Weights of a small GPT-style language model, trained from scratch on English Wikipedia: 21 layers, a variant of Muon for these matrices.
Each number is 128 + 24 x the weight over its row's rms, rounded and kept within 0 to 255. Layers, rows and columns count from 0. Numbers have three digits each. The size before them is the row's rms in percent of the matrix's.

# layer 8 MLP down (transposed), 768x192, rms 0.15, rows 704-767, columns 48-95
098:088105121113132100166141100105148159123117156136112150147120105114141130125129157126110160142093082111126146089179112117130106135164162085116090
108:111119165108130105143147129113140158088151138120143103131085111129086138108135129158108126137136151096120104155103159119119112129135109131112108
101:140117127137130138159134095147153135146145083154114094138148118106116135107147108089141132086157162109177088133127156093108130135128108157089136
100:159148139114110172122158164151133095119160156154085100135122146129132133168107129138100126104162134109123137098146181095130112145100123093195134
101:166140174162123094153177139105157142170139142116141092110095154094124124107175181192122115124120128092140122122172120079116150134131135123110120
103:135117167115126145147130140126115138176189161139130103143133105057187101112122122140118095136092100147150164137107104145164151114117143149126131
100:138105101148143147125164156135112128113131114116098137134135179117154073124153123149123119113138114119138110111116163139104132150147185141089131
100:133133155119125135130104135133121102201151130097097098145142148197125159118106156124125127100181091128127091137145133141105156130118127139138110
102:143077142146136139117142073129115138130148163153104117104124143123159107102145150149087089106137107121136170109104078090122164118128148136124188
103:122156100141147137134121148106119091112129095182113089132126128146160161134128150139110175127142158154138133096162171105145107131155165161123134
106:133102083122155163142164134132142137159158102138124148140092120116163087125124147146136146115145128108157147143156101108125091116112073136080128
098:165148144091145137100127140110082140131167112108112120095131164134144108154120092120119135122120184118167113164136125065118134154151092165140145
089:100131106163068126132163122100130117145172127125071142141111167135133116093162169137118163120123140108151128080115135106129131081123149171122105
095:100132158136102136134115133132087116149144132119153147109105117154115173193112117165082151149146076158134171112133102138127127098109109132115100
101:172116140110113117100133122124163098135099170185077108157136112136130148096110159112104126108166151099099135116113098133100151140108099134112183
094:094124108082132119118118141126168169150146138099187100106138113106152112152122100148113108150158138079169132146139115131114071103117095109170116
099:143084114108154119146176107146127167116128146117081152146086169167124101159151145110150106104144145134104125107095129128169100109179087103100087
105:133128172109111088132108099134151116128099121110124130086107145112160142079145116121076136120124115111142099123146105122158125164177164154113116
105:136138150131124143081124150130137123115117104099130137161148135097139095143100135129137123104107076112094138142123088161101127105168087149157117
104:074142125125125153116122129142107152167148121137133091109143150130126119102133142093142103115163150103101137148141114143103151146131157129105127
101:130125121111120128142106114143067098113154137115103066111129135147075119151149115181113123093118139116165144140165149137127110137139099144094143
099:140166107151099134135150133128184108125186145152111127102114124133149113129142147157120133145119158083114114159115130089138081133101128123138148
107:119135141117154168101127093130130120093106144076110133118086142141119121148132093115100152146116135114142127129146090179102131146143137122157102
099:168163098127098092121132168177134145134106122148095155172149187118161176123098167141089147101175109130163127100130145135106119153109138094119122
103:110117121146081103154136127146119091172091128113135142074163084112122146150158122088122145116100167120148088135123195111117118148113116153135119
095:169104079149110128102131103138164127125137120120124119166109112111171094111134112151125134150103116122091062110184124157142118158129150136165159
100:131105144145168131142154093153138116150173130138143156140122095126116163095089130096132119121102103088133085125103155116140109106106097130129130
096:164094112193126140132131118132168076176107122139072101116114132125102105106148109096127146176092113133128052127139128100158147112112120098141136
105:116117131116101073113157115105123067138125132124104132120103127080092172146123129124130150104121126137118150103104100121160147088101167129132117
095:113148092101100129102117146103173120132127111174148134146150183177149156128152163127155149116141134149094116103096140147134157122134119155142153
101:124142169142162112127101141172140133160137158105154134099134109134149172144142132099127106136114108108153110130157144135150130126123072114096096
105:107158103136127148152133152128121089099140150134142138142112133149131099133148153082138140126126105153150157129131142098132127148121151118112141
097:101197120131100114120110125140112121099125160125127111159141122139100124112084111108177098131086138100103166123124150113103139132134088098172144
093:191155150132151125144134144116115126098096141161157145151152099117105117163153145133111125126173143108130104095102124081122129150186142128148125
101:108126132103115131128123166136111089099125091130160147105135098174143156128151121133110110117178120090144175131118110081086107092092085140106159
097:127149139124161167111108092136142070154125152144104151144111152123102120141129137146103115079129094138139085142134136120103140162141159158158168
101:126133119113120121156130148148122094105115118100129138112121123073130109136151112095119163088146143096119137119149121163059137112168166130139134
101:125121152162104135164162109135158129096095165114144156095151097123147174092098153151146103105114108115150119134151127128160071072091177139113169
098:142102109140107131157138070157118153148120120065093156137100115181150118129138151156143098130137141108152151137129122137130159101112132150152137
102:125126107137141144153129163134185094147124113089120102093151131153092148096120156124089136055113094124172088149122126159154126117114150103111171
098:155140076140157151136147102068134131106146108158153124132119116151148071125123128131138126107098152148120118132120103126090155177137117119143141
104:121151085162159092125141127138074146113118105096115133096148081147164107134126142129151151137095151093145113103157096129154149196087158171125149
103:111101149149114103135123116119098138133089123167161115105136116107183145138102115108095145125194121150121106112135139116131143129145101143118097
095:127113120123082139085147148120130141084146135147115154161112128106127106120142172128150130124125153140079152152110150146150103116119113076114113
105:146108154125141116121142118119118093113189131108115141152144143131123119148137123109125154080123081111130178099142094082149149134151170166130121
094:143148129087060135133108107120134115153146108143173118139142130080133147132140110128127113079094161124159133053120148127088125133140133134114131
098:135124101087099074127177115113103170172099154096118089149119109152114126113117156079128152113090133117116109139110088135130120141117109103102125
102:093161133075131132087142151100103128144126131192158100110132142139158162122096119141151134127168161103099113120121129114155099135128118118134149
094:111142106119129150104125097126143088093128106158156106150104073101137137104120125110123138136175149149171131117083145133106116148101134152161132
100:167163125121090091101117133147135190145129166139173147171189146127095139110113133147104117160129156158137198113134088135127172110145103130106146
096:152103124138126136098113113114123108120078142128130145122164158148078151161128127123134134116054094120112140133119165122090107150148092163153168
098:128141136112134125129183100133115184126170170084138176135150159150102112090120111098129139162087116163121172105130111126117102140153141185172126
104:158145107144132147153117139149127130133116124129149104120097149123101134175140083098145104061109111136153157090178107082142115147129154129094112
091:146110127135101109101133119121152142178143092136116092108130114158179126130101158147118092105090135159119184130134131122137109135124132159123109
091:093139155109157140142140135106161106115129136124103093138127129104142093135095121143131143068086128074138116122137138120174119121126110123124133
098:158140105098111128132126079150135137141110111132114115079158157143129116090124104156112149139077098124129110140078132129127119120083104122131107
103:121127178133105146129164080114134126143143077098096105133111138141141140193115156154141122154130129116135122138156137136170116150105100167154160
095:142109133121117105127126157095106137138099098151088158118090133130165089093157091105131142126110129122128076123137111136058123142093150171122171
100:164140101173125134124138127077114076120104142111136149111163116092134098109163164134146171105128089146126169161086128126123173084169095095132137
103:116102133169148149132107119091143125155106101143169079147170150128087148093118156115158131132093138145076130114134142128127135121133105144102140
105:129183146145126112089122138126135109114142136128136173121081131115136105092139108113125116124112129155110133171152125119150140195133139122126127
099:159124110163117117130149127127182105168127138142179141066165100135100090089140112166115165152104148132112101136122134161108090108086109114122106
103:167121127107132087128136139113162140104088181117093114099125175125063136096182116109109143160099123100131155140109171162108173143102131125147128
100:156148144136074102135127134136125101137089124127125088104162118122132138132116087148090122115140150126108156145120130086122130114128126159222089
# layer 8 MLP gate, 768x192, rms 0.165, rows 705-767, columns 48-95
096:130131111134112106133108187103118136091113128158150097118104160104078135105133096112110144174131128132125089142151107102166088157115127115101144
099:130158134099115095098174155098138147161110163135154130143099160137104142116151108104143135158103156145134123100134139129102060145131113078153081
101:128077124130094121165110147168172111115133134139082126092109105135115125128147139138174076141139123136107119126132145171181140171105121142118133
105:103126106099153155113141137123096114175121121141112149127143136143127155137089155161120172133184136118098098086160122137100151093084131133125109
104:172147106122121150120095130149136115095121125161100123159103133135101137155139164145130148157132128145186108147151109107143102130129093154120097
100:174138120144120178098072096116129139140108126131132081122120135152133116062086151105117112144125126162167123120159096121147174133145132106111111
099:108097137108091153070134141095088080091087137133087121078150135158119121091115126128144172128132092123150121112136123142145147116098155108115145
103:113134139139129144114122131146111107169116133075124123141101127131119117109138168155166082101150132123130115102107152129098121077138135094094109
101:105124093135159147121086142149143113112136130122164159100117153129167127146125162116146152095124114131125109129114116099147189080135057114140146
106:090124120110135130105127102155131124108159128127053190086168102125163136137161124126145154134121114138123163158125145090100098123121137132111144
100:106107108128092139117151130106149136118123117104143128123141131125200190111109136146142115120118110176126143099117141131126146108120115159159132
097:185112106091117084129130127185114137156146148110145140105139138122124134134142157126165182137104116114113092105119151079157130162106147124191145
101:117119173159146137153104159136159106163149138100079125092122142112115115106155134128126148111170115094120139162134119113154122084127110148155129
108:152139132115131068148146116122100110117112123161091107128105126114132129145167148137140141150104115115149147131157136127105101131118146147111147
098:141097149153149129117143164125097130121103124127138143161147142113139130186179093127143147130133117151144100151075131132093077111132142152143121
096:132090148120130138112099137113158153107116163070103125115102117146087131121136147160134125146138179136147160078116117134099094112123096081128122
102:106101109102145152112115141149108107182130158106141104178162119143117127117178129133121121181096090139099157111148102125108151122116086111145122
097:148132113137137122119145076084081157135127127125105117149149126174117111161105135118125129133106158127143172146174167119086126134164147168115135
099:107121083170120067121146135133126130108105153119100131098136119148127119140053143137124091108134108126106148109143103118138127131128143167119107
107:150101155163148130134144121102143152165124115148182121178119138162139140141160152091125093128142136104128081104134080132141105114112161126144150
104:103116154137122135076111120101157129112117102098140111117135108131161146098172121139148109181132129145131131118109068144122136147160142118121146
106:137075130134065137144124155136126102177185128093141107136151102120146127093084116174108120127132125160114106149118154121149088112133141149129075
107:186147094083131120154157135152093153101139136175109115128132163118142156121125123106085165122139087160104117183133098178081081164183130123119127
107:108108098143113110133147156135114144159143152127093128116184156157131070138116122139133104135163088162142111144125145143124117102171147129178163
094:083111100120138131111150153187134123162142075133133100124107117074118113159120139136133103115158125137133124104184149128147164114121136091135116
097:098105132140124151113127121122146113143125064116107126092114123165125110082118104169114189141085090125186121114125105165098129135128112125072115
102:115161129122157146134148124118136164088130144061139156120145110115127151147148122174099088136136136153138116110102146133097115125102152127106164
106:142116182076129135117117118120118170127110169150127126165147102121144136119159093141104093063154110140110123144139128110103159149156156131081150
092:126092104120125149145162153111112122162112105143134122161139153118091111127068132119159116092146140114147136104135120103112112172136107133129128
098:143125070129154132104135140141106159145140157130084143106117100128172106125136145114129134140141133113155140183160157110153171135122098168154158
098:097113107132121148132097106154161114137151130150124098135129099130114102178166162126179113119156077150139093112118174163117105131128178132091111
096:108109177144067141115113116134136143130115167084124121113140153138127086093148147113179116083104153117140091126148108102080131144114106116133116
095:118149165154129140121092038132151142144098140125092118124124113139149146143123158140123112119133146075091140128151130136123133126148108121119157
105:105111143134107139114126103118117101134095092098132105151132150122136131177092120122143083116148169118154126123131105116147139115131120162161110
095:191131127122101179089088111087143103110081122139111138133083154087137108118157127151132127123147066131159110178111139103131135175132135079111156
098:169159105140139068116150130112149141146145130126127092086145114139124089125140158143128097149070151137126119106096145150146182138117103083142137
100:134109134154131111110110177147089101127126098123118165091148115090141158170108125112114156079110138120171138097158151122140142141153164172133138
099:089130107122131101127137143114125120132160081093144142129104108120139131149134124129186117105080120144119134109129103129100128098132130113117109
101:127155144127182136153137127090146111163131132150117164075134139127090106113172150139146110152128124114121094146131089144128150100150137143155137
100:142142124114130129150176163129107120112155137140168075151127103151119060122141121139135162133147113138115121146111151141126124128170157113113157
107:121111117158137123085085141136188131162134174152140124118104181118139129146118126123168120111111115102136116119125140094130104181120104151138168
104:133143093144135093138122171144114125102178112087111132097123129136095158112180131135112147137090125097111089146107127098085149078125150125109134
093:095142131117118154110123101147149099098134113110109143132138152100165107131123132172146148106143098162168108086099145150096128152140118109109140
098:089080157130159121173163127100146112136157152085105147166136112120134142131125116139068135113143132106146142093148115134102183124129129136135160
096:129150104126136142156193136142102096169104120143158122126150121113158077115157122176166116148084120126148138120138137125108128157075138118120136
095:075168146159149133092151116131121088113127153174102116129101125121132082133105100142142091132117139128184165099135166154118130147120107139124101
105:166066150139097127134109109109108119159124126107158095145075159102120126129143103153136079116116150111115085120127104095115125109160161137119119
097:096080162165066136124114153117129101120142163185122133131111175139128103140093099113085165106118097128108165173162188118112138105147135126114123
105:116125156130143131118157159135148096111138087135126172093163115128086118111127134142145168107113130106119095127118100119071100140124119085103113
094:154139126124131131090143104145099104129139109132149111114080126185119072187101132123130101107061112100156149152120137099128110143162132126128160
104:107123154139104163126102128116132134099101103156163116093138120112101142130102123154149120166097147138124087147104118125147142157131089067132106
100:124136131162114157127120070130116128123112085157140124133071119114105162144149086139129105107105143124182132119138096101155088121141186137109137
100:163133113146141134116107118116157125140137107182111102140175161149108129138112123135158115150136154100120108118143128123105106124140092093131117
096:169128151103080148152092108157155165114129083142118124117136141096123137142101147124139181128096132127130160147165121098108100117137145107125146
102:147157155159123094116114163129159128122152144120152145113170128142130140148116171118135139139147170145131106076135141152151132127128123130169183
104:108142158138113129160169161140116114100080125098103127122118148090123167141125087145093118136120117145113150100145073163113083154155150114151159
086:129121077157131144151171122139113150144149107139123108125118130108105130134127115115149165157097156127130111126104116123124118149096141136145117
103:135143105166140126116140154130109085128136114139120132125136118154136115138136091137139113090160124083124133169128132110120163158138126162132134
104:137143106109120149140088159126120143147128124150136107078115142153119110100152161100082103130141120078109146139104092114074113105141103117143109
106:158125101132131110141141134096109121133143133149135123099110114134075110158152134138126147099177103165172142117136155137082130123091132128109145
100:124158098128060154090169099130155112102092134143192148151145089095176131099145110126133144091120111093101120178135120124180138109149133116153137
103:131159116142108149129118134091122140128121141131114094106116089125131119160139143124121100118093162147155120082098124104106120133167109108138139
100:157139120121178119104156067163113134111169169123132152083125124165082105163116149116195159114156123152147122093145164114119116171145154125128144
# layer 8 MLP up, 768x192, rms 0.161, rows 705-767, columns 48-95
110:147152132101109121101109112114110156119101094109138135143109082161193116160115085155128130092121135118140137184132116084155152114132136123127114
102:145112133100123122102137162112106124154109113095137128153097120147146148089104136146169135163123167101144138092126151153122119131096104121138116
096:112137155113112128103155147159116128137164195167141136122061120125111145126135161116076101091157107137118122169161094120134111127158116146079135
103:115152139158103119076154142118107126087158153108160077122114131133144125117160175103118111111102104089100145165132126120155119128100094124154097
099:114149115115122154123095105116141096166119116127140193159147163165120186108132147151145087114113118118143092101101072124189131156122195136169149
101:119133164122136160130088103118144125162139142090134145138116146130119088175122143113174105102118126113118116081124153110130110121127112126133170
100:088120129154116151115188156155130087136123114154134161151089133126122147176127103119141126150151141144134149130089127125086130126082136115146100
106:152120113100180137118146081158114172167144091105132162120125144110128140141150155160104097089128112114159148154079170161150134187180110146115166
106:146156147122109079120066110158147110135106107146080088131115179115109103111122163153106117172112134118164108149133119127138099158119131092118153
102:130096136125140144140143143081121165131092192133188125131148085086105129125131106122141097121149144076202112112126126133144156144141140157158088
098:104117154161164157161105038126142121141139091142121139095143127116125098138157151174136120152158147128164073129095083155131101090113111167160080
096:123126124136090135102130173083137124159083100161093133114122134120165123093142123088109122151126147135138101127104125136144123133155098167125135
099:137139157129104145122122088096085166102125117128130173143096123106082137132161120165128105127121129138115088133142158150152144139144146119106132
102:124145148160104118112111115156140142115126137129145143129156114121163112114145193161111121155160116159079150092091182153101132159147092130062117
096:121103108120144092156131139079111137079113104110105092160142130122124124137184134097142117139133117122132133111113116152124165097139142125120158
102:163107156161164107110136089148143130140168105188112111162106117145129102146136144169144160126108137113161089120143120118164117162147147096093130
101:119094119079170151105156149148094098159090141111082124116129146155161132139142132134133128153118154160181185101135092123135095141121119124144149
101:124153095142133102148148124125111156144106081105100130157129142132130141129177178145147166124120175127189073126064149117148147161099169163175120
102:107136143132155109146107134136132134126159078117185135138139099136100131116135166129158134104115118100125159134132159084143148136146095147126144
098:152141109109135111144154114119128170117163111149075137114073121133132126140144125129103138093137100108138151152087132120139128166114141144094141
103:117140136127084143178079142100116133104103146085186098133128120167155128125091096113126143140159133095144102119137084124132138147092108108123097
109:135149137157115186163116141153105158123117137115152116143107111152128121156094173101105103180138155105126136167152158118160111127120151101078103
108:131161133147133180122129141113152140147121115203091138084149127119115108124146141138130106085116129140133125154110139111112168122167100163092117
099:135105120115120144143124155159126118143114082122168147120146131171137128132149162143113138108148099113117136141133127137152143117156086150109076
094:096143104135149100145117123114115127099127120109108151124124113132138123115106145140162125127148132144126167213097083133140136143130108130126070
096:103157106156127126115144116101137116168158124189109158089139155140114161146084125135116145145102092121173138154108148129117080130094127126143136
105:152156146161157151101171096124110076143103136199131155142108073130151083109102131103118142112130105177134124098140127090130160095151116137162127
101:161118137141136134127136143128125094132146171095080109110129127117085134123145107089165145165145083134117118137087111105094138096140188113129119
091:116134131156149137118129154113108118166122125123089119139146106105142137100146145138145142135105148146101160153129152094129104100132136100095150
102:143120125119076135113103132130105117091149130137128150121155126106155145127126110123132139099135128155121145137149118139158133089138173130120174
105:124090136137060128195149100116118134118106140132129101097139153099136141128135166089149162121098106089153141129127147143132136161094113104109169
097:139153173134148107099112129160147112147109078074123125154128124116136099112124122091080157100164122152130101131113120140147120119097132123183182
094:104143120137163157153198115091129182177131137128153085134135116106106127105151147081141133114122102177125103162078091117107134138108160099088127
102:132118158142129100152158126142090112093142145108106137084180130157130105127125150140145111176140088100125138108133152154092078151155169149136152
095:121125117154100107093168125166123149127145160124096154119106126130125187119143129115120102151123111140112080144131172152120148122156162061104143
101:156147096118145132103145188122139133089140128160144110111118120102128135125127107116107126066086155155141107162159114104160105116106114120137114
100:146142124121097119106097100086147099132103167108107104114117145103171098144112108144107138114106095107122084140131084133117083130133127105143142
099:152185160124129140104103125096160123119113161145154146098135124107118115159134121120139142190122124145122102129135149152102108172125146148154159
102:142100106131139149127139127104107128088137083093153096124099171091177115126134118126112144130119122136173162087127129122151145149101130143148124
096:117141103146151114103151129100115137122136135079092147146140052112153146141089112146095114113125138133120165123130157136118152085155111162132165
098:109134113124148125103119135120124113105144128139149141079114158120146128130134145136117159169125140142112116135139116165150134174105139171175116
102:118127138143134146134119096163168122144084096115120130127117118144146128166125126135131147146130121101110138120121104101111114126109110144127113
098:101102129123124106137117127105142114127146098085142144149161122130139085108127164142120108148130082148145129089140111107085091133139095121133104
102:130079148155094133113150152173141160100162143133134138158158089144153054103137072137153096153111108145113127120141161101165133127147155150144120
093:129084121178135135131109065147109120118165174144141092112123116091130140137128147145109137119120116129167077146125131109098140144159101162140085
098:089146084137114136124140140125150167133100131120055098189152124153104100108112101119084133150099124129111115149125080106127124145166117153117107
100:151147121080127147091120151138132181186163116100168179130135131184156127114111127126136139106145170130117131186164107146124100093173140086102124
094:120141147133101112134095123102154097148136119162137148172125145158124132130089096137130128116085078110136114138106139109137110106129147118149132
098:131107138158194163112133095113102098128131070127142135114121134091117115142132142154128124131121139106157107128119097141123118127125138118099063
107:153115128111138130085123079123097085099096132128126118166119136140122103164118137126125086115070130120140147101094166128112077097141143148144142
099:125142098113117179140100155093135143124102164157170098077115159133118174132121135115125110154107167132141129140104097130158097126132125092135121
099:131111127079140123145145143122113177134111137102152153138158145160084144135129139141090128133122108163122134121109127135140166127132115172156148
096:075091099134119119103093142130143123126112141137108109118141109129128119137171156097081204119150133102096155120119119118137141127149140133146163
095:184126170100143138140143095134137117119127074152124157154126173100160082092159172120137143136149075076135139120115135163112121158155112112118114
098:181160118163088162110122130140125089068117086158121152140180106137145140150125131127120152132149115126193141124089135126125102140119130159134132
105:102142134162138111068114156139117111100104125118108104094131137161142129090131128169106095117132140058165125144166151090132071140168107110101162
093:151103142127141122093113131107134093101160139140113131135119102149134120142116171105099111148133112139143116153170148140126123129142094138190098
098:137071134081127085180135133134131146102108152103143071132144145160130129169119136137173115122128127135128136083161125106133123129105165134105087
102:098144145117158135154121123096136145158177140122145109104129101149159116148134085154162124123149090145154114146125132112147127152141131110149133
108:125160146126107116151138113093137108114149137150112152199105101105138133127141139134083122128110157109122119127103096080124143140106104136158084
098:121126110149107141096161128126087146121161109118074152134100110128096152149098107136114119180132112146153161159121155127073085139101092142128134
106:128106112091135137104139095111164152153117124126127137122142089166134141148138137119104134120101133096091154154129105109137119132110161141138173
100:169112124081139120136175143107150109134084136141127105120155106127132145151096102123152129120146132110173141166125121089186123107128159138151125